config.yaml
vocab_size: 8192
norm_eps: 1e-06
init_std_up: 0.0179
train_tokens: 818800000
Each number is 128 + 24 x the weight over its row's rms, rounded and kept within 0 to 255. Layers, rows and columns count from 0. Numbers have three digits each. The size before them is the row's rms in percent of the matrix's.

# layer 5 MLP up, 1920x640, rms 0.0925, rows 1673-1727, columns 0-127
095:135126092132111118127078129128141163041093131143109147145135127115136119130118085151152088164151113129138136127101118099139155125157137107102108115154110160115126140112152067117091105148164163131099135131124149144117110122107100162142150111133131129110137157138118104118112116146112080143125159114142129105097132117148112141112138114157132154121123145120109106101165109124159084111112
099:123139136110162136140151113088106194094105142090107163130132099088116145139086151177110118131114182078121060099106119123148123106108171146132146113159101100137146110126169133146096137108077129124082147159129118093146132134132154103108097156106131122130079116151116129114106154146110137135138112113123166103136119156143125120124130144106096159141121171120140181121116132103107094140152
096:102099118146118151150125152162151150082162094104134118120069179171138099122114164124120148120100150136099158164129147131102102127093106116144158169107106128110155140120135151109103089126099099124111128136111125098094136131097103114144127147116123147127161147133086126136127124155122104118132066128112121115133136155101188128066140122132121126141157163124083122155122137164108142099128
097:173083151162086152111113106090160151138096155141138130108119155112164137108126105152136100107107113135139110149123169091172139124156180122125123146155092105078134137093126172100155126139171091176143125129140100128217131131116122131153124133116126120132087127150114117128136121092134136135164124123113123110116122109137118155130122079121089188152150119111128151135116181142124131118119
116:106112138125072110130110169124120134108101160160148161146114126142115139122106177109107123161153127133097144098130110111132127124112142109099155132089106108118114132169138173096116128123136148089103106145115166138069135131156130108149162106135119164161131111133122123135095180106125126138106076131151123121119141136161141134082151081126131122106112091106151155170087114161106145158124
107:098092189084096130118093123179078131128137162111094148126129111135147176141108111149131113143058156143122153130106144103098135113120147136175100095082130109140140105126095135138131118105092108121112134126190124124114131072121098133171149131116135119104157117120120130096127087134152136168135127140150139111187124125136155154143152152134115160085095142097115155147133143153157124113166
098:169107127130145140122134126150154095122126139121136104126107156165100130106171120151084160145083107105135119166102132096082124104113108140134141141156121124149115112164110093113154108148151127157139122143125100090164126106135123132151116159164161124103156133116099127121114161118153097100170117121189159148159141108100131102149170148133122147149103165098092130110155140129093103103098
099:149137133087115144109112104130129138175130164133153127124151115128172106131146122108129129140143095106163126175158058071148161107096134106132107135156113136164165120099140167097092161141185117145078157154131131112135137131100153161095103115132153104097094149089074120159115108132128113148097141135168125094123114129141162152101123133148097090152149113148130134112117106113154110148121
096:083160085139143122115139132139120132166089124107107175122121128138087118148156129128143100131141118112138154100106128123143158131116109112126096121152146124149139139132074123144108121130149166081155170106147133124118114106143156127089143098145135118147112145125124131155131150149123167158147135099147120157149118128095061101142120159133137135111153099137124136114124110094080138075134
097:130133082146163101129151134124116134128106138147150133130118121109151125130108151087151109101131147163090129113175142166141103117119113129148106107090113117090142120087139134106098142139102141127155123140107112141118161143117151157162134130116123111123111110159162137164144093136091133089129141121110140104079145089111134167147099151148149126134121111116117119155121141094126079113085
105:109086129107145149133114112138139129157124148099143127105105106109141133136132109117130099125167115153129140102078126074131097151122134140139138125166123146110105114171137134132140155129143149165119128177125127155179116141136120124142152086080127126103178125093124122135119153146158142137102106128160150107175116132138129094113118134129114175132152152091126116180130109141118127130116
092:094115128117125134092123146135101126166149089126074125142150110153145105143124158145149101098173126188132076160121143149164118137125187100121098159144117159183142120139087141094160095121103122130178112137144148140109152109114092118129188162127146130142110146168115132166140138122113132104116126142183112129164136141143131131080229132184146142137123139117130157134136144117125158102135
102:109152111172114076139118120127134142102147126112153099151142116136130147137157109124123164136123132088109101147138093119136107151151135158133127097110153166105163139123115139120113143146115113111122154126152155121135088150143157161134124128135128120110107099112132094115130147115151120123203131101122116122134133153113133114134112184089148101112110129114151140148124134126135100097122
096:162129130077150113087104109090131130119083157091114125151125126143109142131146129087149065150136122128071111124159118146133138093127075146132164132128179113160146154122105093116103104120101130162156124173135155124144142126137113140135134102148152150159141147152090111152124146117130172129105127143120140127108117121103153098100153088110152151147105165149150153117118147123152157096155
101:166118138147098131146118157072134122126143163084062109120146132142120114109158144117150122103100147115152166090128090081167138124125138106114129139120126120115118122151124152104140112140137077129088110139108143111150104131120136109151133168133161127122133157098108155119134110115116132113132172106139055140131117097124139127156160140123110145144137085142178107194131142191167126107127
094:070100105138116114093144116137137125164142139119119092127080095145116120161129159120124144115116166124096153134121123177136110160116138153120095151115117123106127139112117197109135090091117148119110109141096137127083125103123147146097102141090146149141149127132098106147138120095141094091129109195132124111154108131143136170125131120082100104134112108107128146149114157119159123114132
102:123152112137111135133133105097087126092164150130095131060101128126109163095137114086117125118165166142096087090132103141127129114104150102137127134141158117125149190146075199113122133120130167150108161120111101167114122124118123134154135106121120128142110124108097138134127100135122129107123129144128094137110110127130125078095117113117134126092114175117108087118087079170140159130131
099:121150099194108096133109124186144102091125119130106139167111120193144095147091132121141097151126124172145113128165122140142134126147166146124129139131083118143110171119147088088126133132155127116146119105136096138125130116132127132207083096124186152150108094103166130092101111162144111114149137154139155096103076119168121135097150132132134200170150111171143121099097145109137133142152
098:143141146140114090111099144116172105123170160140112143134117162082140131133119108116145149119133099179094126083141142168186144104103122141119139115140140111096101119158108141127133142126182106142126154091131150179102143124127066140130135141117114086086121141102173133187125120130137121124099115158155114143158144143145135091123130113109102120142125197150133150127168147115169063121115
102:129134114145073121143142147128099062084136101108069115131116148081139106137136134115118145143139122149163135154134154167119127137145116116096103127111124146095135115112096106136125128112128102140088154117144115119144109120141175111163128145120093088104115125144114125162130118106117118107096114115148094145131164154131107124128132109139134094148107098124151160128133208117150098111142
101:159114159123197073107127119158144146123110126106143129116133149146157113118134101118105119152185107103129122119095114118130100110105158173122137091124112170057084153116143104057126117101125108114116107115135111091150181113111136138155118169104154090130157132097161132129106152120134100128138149118130120152144128119114176131128122110161128169144118107185142112123120099146133158142124
099:119122117064132102104106156100154136114138101139125092131107134130155152132134090143123119152120124172122128147080129147128137128127113123078110117079172162147172122138108134083125154147142093128117148133104142115108141095164132101099110124129131169121107134113114096089124121155154117094116150158135138141164150148108157095122128141079139128162123112102101084129118092094138165139161
095:109143135133136106113078086163091103076111139116121137108115178101117124129110153076137136134150123136065104126134174136155166120086100111143092138130104147155125116128135164193108160121149095127099131069142149121128140117119085109136146125151101126123115113139140150104117163135149121104142115152101113131112115136108121116117130145101177075125110116167141097179112131147190130113146
108:114175107123133145110115110090129111162180157107118130095135159154118130140132121127130112118132127164114152133116145163121097153114123141100123142131151163119120172086152105118126115114127142124122119123134143167152122137102100136163159130117165088117111116137105117136123127144116147174141147107111132134118137150115134114121181154136138143138163094143144123153118112090167079111127
096:105103148107093135161142121098097093114154115136156137132072146126107195157107131131119143165091160113085105133114107134118153111141145140113121149115122153120157147111097153125102123124126142088124130112090117102075108140132105153114041101114138155133121173134120148114127115114115056153124102118130117138101145137134148150073136139113167182144144127153134125103117120064108138134102
103:105118142109161131130103149140101166110100182127117141133175151127150148077140165122128125134182188159119129149144114126172147113146138153123124111075167121144097117100149121137140115132114140153117093163139130109169128167108132109141075164102140135171130140118140111117079119107091135151092142132158102137115111114112134153139143093150157146115118129142125157158156141094112117113148
104:160107107106182133165132112115117142112122120128117194100149110149102120127136148119153157165169111114112108115106092123120139068117145090151111167102111115131124083110099128095124123141130112181116134150115146165078149152113137145169144167092114152110144103122141125118125120146158103120114138150123104085156115101175146119105113093166114136135158104119131145145114144131149140068113
105:067099121139157089114104069101140111074130100115104119126123106121138108133159120139097179128120157163162133124147125115183110118132078119104125137111156149131099101120149100121136103143106122148071144178098115094128156125117150143117109173123132086119147106107136154128162150121111113122136178131181134176133095126131113120149151140088144159105130123126135133094115123166125150151155
097:119135107098108119144146104132148084131119141147140098084124109165137137125146114156128108109126154103136092160152095126148116130168136168145133117104109132082122133130110119215122118123144097107128094104124164134132105102144147098099166086158174106116112103128106119136111129109082140103151126137135186097128181125077125109126153118150091117173181099137132137122134105164131141129134
084:135113118152144147130131086125116160139159088104111161145145133134188109149111107128127134125129107129123138128146168140154110075138085155147120109124144135120115087130137129112142123117135174069140126125142142110104122089113165169149110148149130063104144103145132117147163157127126120180121123123124087115145115145134141133138145093123177103138109143090124132100159189172160115139109
094:128132127121110128161158094149096135079158116117104129167129131087106158137158143126120129120149135146169107127207069108135111104110120163142137126107120140164084105153119108116139131172145145137121100115111116106132167114104130126122063106119110097149106162072140153126133165159104117097163117149108087129158135114146110133149152147140141150137143153153113149169092161121120149123141
104:132114141162090145089151105149159121148122127154123116112170113172096117093123122139082130125127115071108123129100113146139127112114093136123063152070129112155125133134080132108097145121127103118100153120155140114142122134118092086104100155151146103118116143114100080146132113145108102126117113180128125104132158128121134116089087172161114091104160104123171137059130152126115160132132
104:148094118127191124086150154142118074096161162173144162097144143123131162160068142103169132084139144141131105144132166079139146121072149112135127096119142113113144136132124108151143088105092153129140130122087110145145143122131121120136147134152100134129121109108162091146122095168153109133168095127093116146122145121145126127096130138108105111133149133147139144119133116164149134157138
101:097153121109142138180131088109137096128101146145134118117103139122131132109126154106139141093089154183133118154137121149140149151155143140062133107150095152155163164115106146096112173138128110125100105154155086124136124117064143144103101092097130086132157174105118154126141111144092158132157139122119159064102137088179159158111138146123101135126122151125124073140127142108136137154118
103:101119114105116129141101217081141118158160143112149108122139135173106145096099151115155146150123091133118129151145107148136148112117106172104113120133111171126138141165125144136157148129107126097088144144117102098124083148130158120106131121120084094131078140124147112124141140118135105178137123115122105141161133132097132120125147133153125170125103116103123125122123114146200128119123
100:142131121167074157101111120128133130098086106138166121145115153116132113142131116128166121141131100098153127165147142144124102138099134099149093192142154126132119150119129113131138103127160137099136118126177130148126119139135127098103107096089143120119111154154103093119078116119112103089180110121126144135091092132170115114121157129162115135133116142130140147141148119145144042100177
096:109128126074140132160110123132154157092134130123132160097063103115133153136077126166130113104117137120167156105135143144157094124132110146126130141142118134095124131098138116111128106119184141118125107168137153126094159127105127123130123168121119137133144094100134099099100141116150103112121127126097097157098116094128141129091156103150110140114110152128067071147170186122131133089119
085:129124106089140118134115134118207096139106144129139177110139104104141152113127151131111145121138159149142136139118175095118085118149161132103131095154096127128162141127115109125073151135108158104116118169106144181112123116161142128152139146135152176144125109127077126122114077086146157137117058157129119122135111162134129125095091095106138144097129142141099148140100127116127138139120
100:076162158128121172132118121085144086107128137126096151119120092114108112118128132162149083101150157104146112167139145122103138163103129104178139107126143109122133167150106149143148132161146117120169095182115140145162148098141157171178168118128114126127148138097149164118102114143136121101137158154117126107116162135152148113112133162114079152145131145115139137116124122141112118094089
105:167135130147123106131136074114140127157112123126128141074103113142135105112073095160129123146121097155159125113100147133100152120118145159121096127105102118133113103107096130125098121115180133125140120118109165182140121108099102115123141128103136111126136120149157123155116110129138124149138156111170174106147145124103149133147131116101150122155111126178146116085149113144165166131129
100:106078090148172148155160131091158120123120172160172171123147097137099127143132133159146121090126097180143106141157118153117109131125165129121108109162105083134168082119143101130138130142126139088108104075136132148119079117118142114104119119103079114171145114144093071147119128115164120120132114167131103145114091119151143089116130134160138151190137120144164115119164160142139125139078
101:094130131143140141077120127154099138187146133146123147158130135135143101119140092112118179125182085138106133113159148180089134116135100134152106132136163116068118155111108139120106125162111149077165097117168119119145139180129119105134166118128149099153127135123125129121085147192170144102133092107128102122127098120173124130101083152098133124154118114113172093147078165123140091146112
101:138141084097093112144114155102147102172149145153101083132136165137144130120147117156135093176109188108162112122142147096097145104121103161126166128120132126125130126127116161129126112135131111120139081086142162086143127142149153118114158129126115170090121086090103110152169139108132131199104111140154142123104159148094109127148146116089141124148117155129081118091145134107145130093124
099:104130133146126150135142110128140118140150110110119123110141084179127189086073127125156111111086153151131103107156150126141109161154096145123108110130123095111127128197132148143095130112152130120117111135138107135138163155123147102131124124139116065144188176112125149130159136127124107130120076118109141094143137120136122153119097184149149093124141127097124149163124108094110146128132
102:110136110124129110149064147102087125134106129126120137105138152124115142105156137131134167098140113140149176134121120152105140115148138124111109134115097145167130115152138155110148130112108180160123120149135120093147129080113115133134128133153051103147138119102142121111138136113115116110179108127103145103155115118141101129136141186120126120108148095153129138136135144102102128100147
099:156154121142110147079117124127130124181105124159083136101179129146156111102118129077140124177159142119130159127148109120121156138171115119121146147090170130115168117107167153104110128131091122167109152156143121159090123123103125112164130129123121132111171105139064173158146131132070091137134113163123097151088120141124140142071122130084110167162152126093140121130158164164117169158135
089:107109118088097118122114115119168150117142079088138118102133131143124172123147177144098190089107114152150110158089104101111134124109159111104123125088170114127142112154110143113148110110131122166166128128146173090103108136080124118132133110102167099154086153127127150147095107147180092162097121123115138127080140126146107108103141145086122148096131135167110118111126167127128138123123
093:161105166085120109083171132157094112137102157103168131162103155098138150144142095111144135123167152138146080078137141120093135169128126127085166152137097102137147142115157107132107076116138185090175111117132114103193126156121124172134122092079130095127150132146062139127151121165092086188109085141099155172161118135144105150155126151147157140158130165144088103137166134107135087123130
089:152120134180137138128136163178163105106112122117090123130094128129157093105117101115131126095083137125119156126106148149166139104143120109121083101080161119059123134119109165123176163167147089121136163152140079170109108156154104154117145099134083123141097102152089151114064110124160135133122091127098085208121184146129104096144120104144098161117149118129150125082143101138113140154168
112:126157094134127132153106113136127087152117134108102085135174089120120140096119163137113132093104157094109106123110121181115133173117132115086126124161137153109115146120118117133116104124125114106140112137137127084105108106127164143140117089132108130125125105114107144144125149188157066120130103146115150157162159178099138129126124149077154129147163159144143112127164132156159189137154
099:115105134143119100118162144161131134084120122119106182080163132135126157151093140128109144096084143136130090148088132154125138101158088142126143127140176153150138141149154133159103144117092090139141176122178144117165104141109139142136169101145093118133162132131142156077120126152073129104134127120106108102119135075102075141116143149132075120117112117109136122158129170107162176072133
092:082131099119116106105137153138139084126123103114131100144097158117122079132131172130120149081120161153100137128102127118133115137112125142138103118134139155112098130108137134108147130112122108124159152124131112134131079194156101149150148125151109143132101118112148119164123143163173153091107153149145114159151157148135172134114120080156142138073144127149126102109169153125106144101135
099:118088107092141126133116143100154156156113121124100153147127116117130111127163128146150109127159150119134126131147099087167124095105088147106140174103118130102134144131145156115167193119140098120063125109134117142106138143086137127110143124104147144092147147084153116135115111116162144128112104107123113096110105122117125135165126120129180152108076172094098136124094148119103159098121
098:116136139105144153090138123119127107125116102160141142150088109100134129126100132129076115081115140148155102149130130107149116118166134154107128114109110116134081136113162099105129082121144100122111133115140155180090157075126096125134097128129128165119116128123102114071134136153129121094135133100116110111138127150110137093125157176084144152162127089153086131123093124141147126120106
103:156082129138118148176141139125153129145129160110120091159128136159156127145087132125122133114152173133151109111155156131123204115152109148130101140159136147097119138148157160125084143154140088104117127096133098163113121123132090103122079138102143184130151128131115134133107091154116130136132159123136101136094110102154122100118137073102105109142135120155108115156118140114171096196114
# layer 5 MLP down (transposed), 1920x640, rms 0.0562, rows 1673-1726, columns 0-127
099:179145125104100092118125106128152071133120105144136130101145130138139140119133141120121110139116093073085112141115152136139182166146135097115126132141115131169172112088109128114145167147160136109120139140161123114146116111120150125156131141105111163089106103115098159132139151133127117119100187130091108130166197151107114111103101149183130092105125102176171130092114102129110110154132
098:100127106141151138150163060122121158128228140145140123095092115127133113098129108128141104114119159131093142083148130109133120126130138118133071083135115129173103123154141107146155120107157083137150126118108137085131105126156189143140167133112150091152097139162132133120126144128109112130147097150125165085134197134096152168111127076134113145152186123125133132133090112151119139130188
099:105113129104134083138101116156121160135135136162122162118177111157127145116142118126141104159137089145123096145132131156116121127074080127101119154104105111147123134122135145140119166116100112165107145181143137101148145109097149129112118156151117086111093092112141099111126136136136144188110173171130142170100156109116104085171114130128123125091120098115109146108176118172125115168074
096:103097151107138128177081114190113158108124141125128156150137123105109167131133118101126098135097087152096146123105102125131128097152133108109132133181126108127082132158163166123130113148139127133118156120095145127090107104115141116120083126132101108107136156114137107155110125145103129121109163087151116145114153115122120106134146114129141122161078121093175141105135074102118139093101
117:117150122116141157122110121109144114073071166077122136151120101135131145169150122117125123126161126187116148102114148148141143117154133134175091179145221137128122127144161145170131128133117137148096182146163137132145152120107147149080138134100144126123096129111111136104132087105148127147095105160135133154125073121134112149152130115126130146117153150115175156085153139106107126128119
111:107101104127165135105151121114098113126148117154120093139153131116149111118126111145102121149136172132119124100135109081116118094141092104107116166135139142123140134135120139124141162116132148108147145132127079142104120127127109118106163196164082129095136140123134158170150156133131130156122101122168097110133150157110137096148187138095127113112118118152119123105096141144157137102136
096:116116156071084139116083094126167121151151179142116143165141158157148132080112126141152147164103109116127103129119133165158121081141161177149139099092135103110145137143134142131128097123171119118132153112120094136111157113131164138123135131122095089111119111148151162123177110169146119155129137160149136089117149104135119115116116121119173156102074146137121080165116138128126136162146
098:085114117129125098123108105092094101194108112119063084102135144131107135078131161117146078159110161097119129129122186116171130101136126147141097097100148111098137103132140125127131104112150121109167107136129133179117113086149112128136131140133124122137130144142154122095102106078130148111136138093127176125118139131138099115138120110162150115144101136094160154092103146121102146125122
093:114071169119145103121119139122110133100095141102136151146131112178153103121107141098149146131093102122153103161154115168140119174140114129100140120113102139119103136136154169146135107143105131123164078120154144159124127110178147134142099115145149117106115076165134113123107175119114143135089121168122077089099110131118135122155107105129163127128080162114146116126095120141134141146131
093:150113087105141102130123136100166169154121117093126109153145148177184125117131108129095075138111133150154155103090173140122155127121146104114134116094104077138142121088138105141160132155141137118119128137144103104174146113126148139151173096108126095154162119119154106114162111097143108136156170140124123110107134132128129137130143121162150138142103151174127080147142104129144150131146
105:164138162131108172175146138145173111118135111138137140119125132128166118120114123126128137132120082140109140132175130136127099124159119118092108157104083085131118134118115155144133153146097161140142118132133174091117124130130140100115128140117157148135115182109126137155130116120102157110125149084171128126108082084114104116106168141156135090116123154128117134077067136107138167161124
102:112112168132140168131116138126129125120109114083153138137118114082121141115104134122131184147124091133128159122126122120137104152118125194131128092112152176105128152111081105136133120090143151117132102119151131136116125154151117117115088109094111095161084152147176109118164136109119111179182155122119121122101076146145078121170066114109099150119147110118143061124141119124102155108123
101:132115143150150142099176067109141117149123107143170117162123121137112077071158112102140150146128120120104164141106129116116102115134167076128096117131123112159120137138089147157118150170125133151154121116157092088134106158112123091136130108073099121172092134078130134095085181124164161104110141126122096139131105136144131137118092140091149157141132086101135113117101141114116126166156
097:086108143109188124104117127121164112137166084122148139140123104078153110134137142117111103126115100134137127151156172122093107119137183105135106127125114155110168183153144139118099110110125116124146146161113126133103133123152134136149135125137159139103146130150101135124151164090138109107155131147112071101124126105118116107184164166128140115090133133142163122081129154115162139112168
101:117108083131144151109130133105106131156106112158163120123107167133156162147155084116106134151089102145136123156133173134159077109170129137140146173124106107145108104083119141137112100158110149142144102122147175111160141133096143096113086165158126111135132175137188145108130110146124129170106119125136125119121185145134137140083099114122180144148114097143176140160149162093154084164101
095:107089161152103115130145078170103094085101111109147162142155125096081156114107133114125145085110139150119128074149111141094091146085107136143161108092113104166208126150132128141150172116128169124152135115119095132125139108168110125127131127107128095068142067119122142154145102110104150152135150142115153130106089149138118112163115156120109162130135115122140123109108124120122093147158
104:110167133151164127119166122162170098153134118133115105145174141110159129139139133167156126146105161137092130142124124102116094102152124124119115127163147144100146131093142131142113100113169094078124155113133096138109135102143148144165088132090085145083096111123145078113168137172133156145128140147160083135131163131153145166147113121114148135119099149155112129137121124115148139157144
094:104127058114118110139092137135112123167129150093123118114143125165118102135164162167151126105109079084098126120114102115142152142130129097093101133156154129088108175086117142151095143110079123116144132164101076107149167136104171100135080136136104142125120156120141105128128157127139108143159133100114123115179155135089099131117100074138157122137127095155144109171140144140154149177129
097:120160134147100104171148133146142133128126132091126121101176083123123165134172117084151168135131114107109152120096152126124121141109122145140149109113105142121146155195177093138096149113110111094122169151112126107164101096132136095132144169156164127141188162136143149143136123152167152133086159080141120155141175141109120133132142112155111109110177098132155149132132118126108143157159
095:105066168098138122108167112135144135115123075151144112152099119140158176109111151093115153139139121138145118167131133133135185109128162113130132134163118141118117116151128125155101148141162151090115118132161124102122156111118081094143152158188169116110117174140144151147115107129138136130139139150097166149181101122144117108139138151098119169120126127137129135109125077117118177152146
099:121144168157092128166146095097132126180100125147136156169077073187151097173136175131121160144149132165143116136138105150137151121173161105136119141117120146140162160145125129124120144087121087109149097121151095132104084166201164130162135195126109125137090145112161099143114116137157155152107112125164151128127134123138130099120122069099142116175104160129130096149158125115131104123114
097:119122142153136106134152128194119112128090135132098134174135116141110156096097103108146111136090075140108100109179128093124105137122136107129115155180101114143102152141152154151100178109139134134097165143120150129128099140146137154096114136146124097134089154146149145122120098086130108131106124103137064117100104135129106134135141158156116176116095140150118156148169135108125073118127
093:128142126146132183139121163134144130121125124092132120150112118170187122107096098143122144125154117147094122164119118158129132163107139118101148122153084135132134107103151129116142116150118151146145116176078128127147131109128104103145103131060137138101181155137112062149117136087123149094097090101152151119130110140115116095129118133098138143099119135154138156142118129151181106160124
111:141113086099119083138132107109117120113121096139164124145140101148088179120143134114154149125156050147119108147082092132136123140145154120146138087132152123158098107148123124132104154124174124095127164165135133131115115094136109105085128164135140074139132068102117091129090152148108140123116142136121128110107112171092106136162124112163118146067138203123135146174109121122163154139129
096:143098104102130137100119134116114149101167087143146102089149115130145117133109111129121119115142135123143130150138121126121107120120152151122128103135115104139144123127144097170152119101130091123157121166143080101153130108133124145156137080108105090146154133184091129168087115101128100138130114149168139147165157149156137125136171123135148087100129155122140128163127087119105114121086
105:100170113137133097112105099127083115153126167113136186106100165120141134164132132153090109071125147103134106146139079116112127119124105119140121131126128121133132172124106108128105139123106086127135120100163123110121129122147142159107126100110121100110191109139113153145145120127149093147119174125128120102146133088110113108161112088147122079124124141123141138114111111099134118111099
103:118097130145132169113131127107133151131169119147142129101096113116121142103133114099113135157131118160103139117140136148125088112112143145145147122169157107111119118185083155143105130108063177099098098113153112162120110090172082106109097125076126112152136114123142146157156129138129162103122146161125085166084090137163086086106131112130085119169143111110118133134135127127128129128118
110:126142098150146122157084114136109100164165163093152144109117122137105189112137162146118158079165111127119138105130105142171132133170161148132141114125147130131113129156126132129152093160133127081089182127129111094128100151128138123129147122121127101135127111093138124141136125141126130137122147122122171129104128117137114127152151104164159136112124121113155081130167134160092173153118
090:145111139089144154134142158113121149168143145114125134188161146113144118180128107114166133105121155145154099095123115177089147090093089115126127093104140125103149140122106172121104163107122125194124091147144120101129109125114136171155129148115139168098134140170129099159114118168134137100139096127148122183119141149107114146097114100179108136111145101117114120122117167128121093146138
084:135146089110117108105118104107099120147136110102115135112107180125063093150143136132137143142146123151133089130126147128093114137118132132096106161098130115091139144161119137148108107137139159141108129164132120123135149125124137094172092153150128123174180113188124114151125129156102130123156145180136116121140112156122124149119138110105141144167111153121143102123150125086122096136124
095:105147110130107057128086122091132152190101126142138108136161138163146161078131169134133151146097109084089126068126137169168110133156161110126146126141131115106128166103103169112163168166088144157150135126108131108183099115151079099133117123183129138118092119137121079102124143102169178143116097112105106148131110164102156100083143091120109133168110113127095135140146123121123126135168
106:123128118112126100137116161143119121128146127107117107163146116142127131154123105150179083149194138137147108161143145105116137116112143117123110107166160159137143126127117107090178155144091127127156127070084157162128113140138118138158143164143115134150125088111136134127119129118094155140171144133094105141163172112154118110119162140131151088101130138145121157129136096108128125127104
105:118172125117129136129129139072149133125135169142120166088064128134077100105119132104080119154151119089112111118159118129153131107130123181090171121138126160137118146126099142107150173212094114082147140105141103092124093122168136104130112182157147117089131103110116190101125170140117137115121119142098127137101097156117138161119116110158077146112126146134126118114137164135144115097134
103:107162142120173088176151142148150174122138091103111106163101199144124118144111143155150128142138106148128096147105142135107117099123173141162111139115122108131077158086096153106112166151114145085106191105135119146104106108092109166095107131117142109114145145131110104145121153144112140131129128130121107127149138110094218135124103146135105085142114088119144123152118194119152137106129
104:129162118142149108130157119126139087082125104127136114123154167126082101119140169149118133145104114141140171099084131109086135168149118167113106116099153099116161166106129144081150127136116102176103113131111167123122112109131123131121094118125120121110141111131113114145126102096126144141125127147139132146146130134128121137122118110115170125127118114072141143119123130120123136090156
103:113130105113146187137081130117101137173123096100151139136122127129109148134143136159122166122132149114106155075124117168166128142104115076111110137151129104098134137098116105113136082074147140123138153128178155131130139120130139144103137157106126168126114115103112137144135148076163131159162132118142130120087121121125118146162114114102152150097121109117145115150131175095097102119143
102:154138148132145093108139091147134112149101111101130139166131115125122126136118129156143100101138140098122122148104169133095148078134142138145097118132118103163140109112174121156116149154157098148169127120150059107119123147110163062093085129156109130161161113132104135120125096140114119123130134130127141063135112086152141144095102139121154145126124127117129114101104142079126150122161
083:138066150136143098121138119117120142141126097102128138116120123171092166110073086108156078148101113144120100134103098162119144131127146158106128099110108088108132110149162142134113093126172127130115165140122103087151129132150134135171120135145104103103126106156089124129113134151119151122160089103115143142115120133170119162154124158123145123135112122159119140110130121131128135142156
101:136156105100123163163098142143111138139125106151155142164176096120147132129115158107082126095163123142113135097147108129128142134152159182138163165098132163110124151083128133150118096101098166120134112133129122129110142139125146104076111111114138120132076151123114087130123145106129149122169171138141095093130167107122130108114122109123121145168102140159176127125162136105127149115134
104:158159096135129114118143135159138132131157165177157135098113168112114146123131135152124139133166147149088117158126121130147124096149136112131105113127152082125066127167099138128134090155115118161162157114147115126119121162177161108161142101142139149152146101105137132145129144115128139082122143110125140145101137204099124133117125120135103132105122158140126137116122162197119118139099
099:111129089118159097171111129113172112124146117107140120156145135098113133120110199112110106100110122111138103108117180122131178125139151110116134127090127101141123131138122175154126115114144082130119132153155123131148118110174062145165126140097109140108117113124153167156134144128115129158125155161101170131100164124101107098138153129109116140069151154068125104113125149165150116129120
095:139108099158117160161125113129133169160147133128092158096112091117091139120173109068153108137106148147147159152122149133109095110110147100131101104118139156145133123128134112135094114101119114158117116104147103142148166093141139087129116086149099121052125135084107131137148147118110118105107146075110129154128132152131123139132124189140071117125125137183110126122166151101112123144147
096:152131141107118125166112146130143135087089148104104125171140149128143124137129130108131162091123071134126102083105111160111134117128146136130089126131122166156155141118161119095101106120158179106175124147129125176123128105156148160165116111162134167128142141120129142114107160140103141134128112104118114119119127136119116107104097097112145120118154145132113167138078162100136100105117
098:136128151066127154122130144133118155132170121091113091174098185117122129173113101140089147115130095140097107083134156123169119149160122130152167129128164146121096099096068150106127102118100165155132135131112094121119121139164142155144126133137153094105157130107152163178136140099128160131156146075141121111100154126111116150172100151108152154100125153140115143087079112096140145110137
107:171099119148128135143145078091184130147135132130149116159077122137106096109149127119119112113135133183119094102129127126117159159139113146106117148168119139139119084135140100125113088144172106143109121158150144097095138162124147141126108127137094147105149130092079134129147170109104135123133135142137106178136120160121119143142149108119133138114126110102163148188116128108095142139097
096:118147100117148184137138087150125123143147130136102120097101164113128149166141171159144087131098130121142073151101128127090153166138109149133159140156077122137105079159089168121136142122098141096149124168134131141175134166128123137126141147151132101125106132114097117176132119159138157086144152154114088061124120141147133149108124121159141103091137106138143166137110074109126116077136
091:094127104108133148133114093122117051108092106102120120086114105104097090115136121146109136199135094095126137155120174159087131148090122165098151132143132113163118127135099147115086100153147100134087132069148115090139151152099122135108101108111115130120148132151162090131125112105102091120130146138120098079128112124073137101084138140139149141139124097148152114141157098099152085082116
096:123124086142126125135102133110112121150143146163127155139097144124136093164110120168131112146096156125132137119109127129159155083163118117118124104138131105180099170152108148132164146085138119160104084156115072158157120140136163141117119146138132143117157139174158123160065137115107116166124117145166140120148168133142110135116058105137139127129177132154102107046088108131141148181159
093:128111126113132126137104067089160146097138136103120107122137081113129103120126138126118070116152126117130122119153130131153164197105084119122148121152144099149110168116082123110131138120157134120135131117142162112161089139146100106127110137119141174141131099134126108105111113078120161139139141084095143097137143113118132151127120134135139130146071110138141134148118143136054135137161
105:189120118135126118108121099123123129134131148105098098112130116076120115166117115102170100068121094153095150129091109152116158097155095106156158114148157103177148118137119161101133161140133106124132161164126177119143121115155140142100167167182114144152116126115132112118141134101171083191143097141146142175135170115155131126147173110105104138133128168149098176122151147122121135152144
102:124153112103116102188135128173116107109140148154171087106135160130142151176104135136137096138131140123156145118095150111126120092140177118154116135119128084140119109143103112107111100163138131106152142110128119142134170119146132115144153180144110139136118139164145146139128147135122135156146153106135128163137091098108165074126090149135144175102141149121137118093155130113111086178086
091:132144123114129131111130126125105103155104131145113118122151107113103095159140142110170142100134102130136131114154135124140118137157121149079132120119087177163121123100120152117188084134115133115100149148076131154102145115138174127151147160148141129139082129106134131121121085110104144151094119135111158154135089115157137124079156136143118127107119157146123117123126122145127158134123
093:147139097147116164085148137132095124151153162147105056109170149110161127099119126101086119133124139084143110103157115163117153137162125161086159112110126101123115099149147133128138130122121119172133106129125062107140138124183114147127144110122144151139082134126115131155123107121143158124155155109086087131186126132145107116152108124160143125096124150126172140165111145137134181135161
094:081104079138147116111113108173157138154152129120097086127118144145197096087135157149110138149130147165117128083133128138063159133100096151142144117111124139171138160102105108152177151146075080098154138117095103091135115083125107113132093143099174143153109128134126115143102122140156194129130140162139151148100104166128125129099121104139143124096113100128129126089114114105137162186097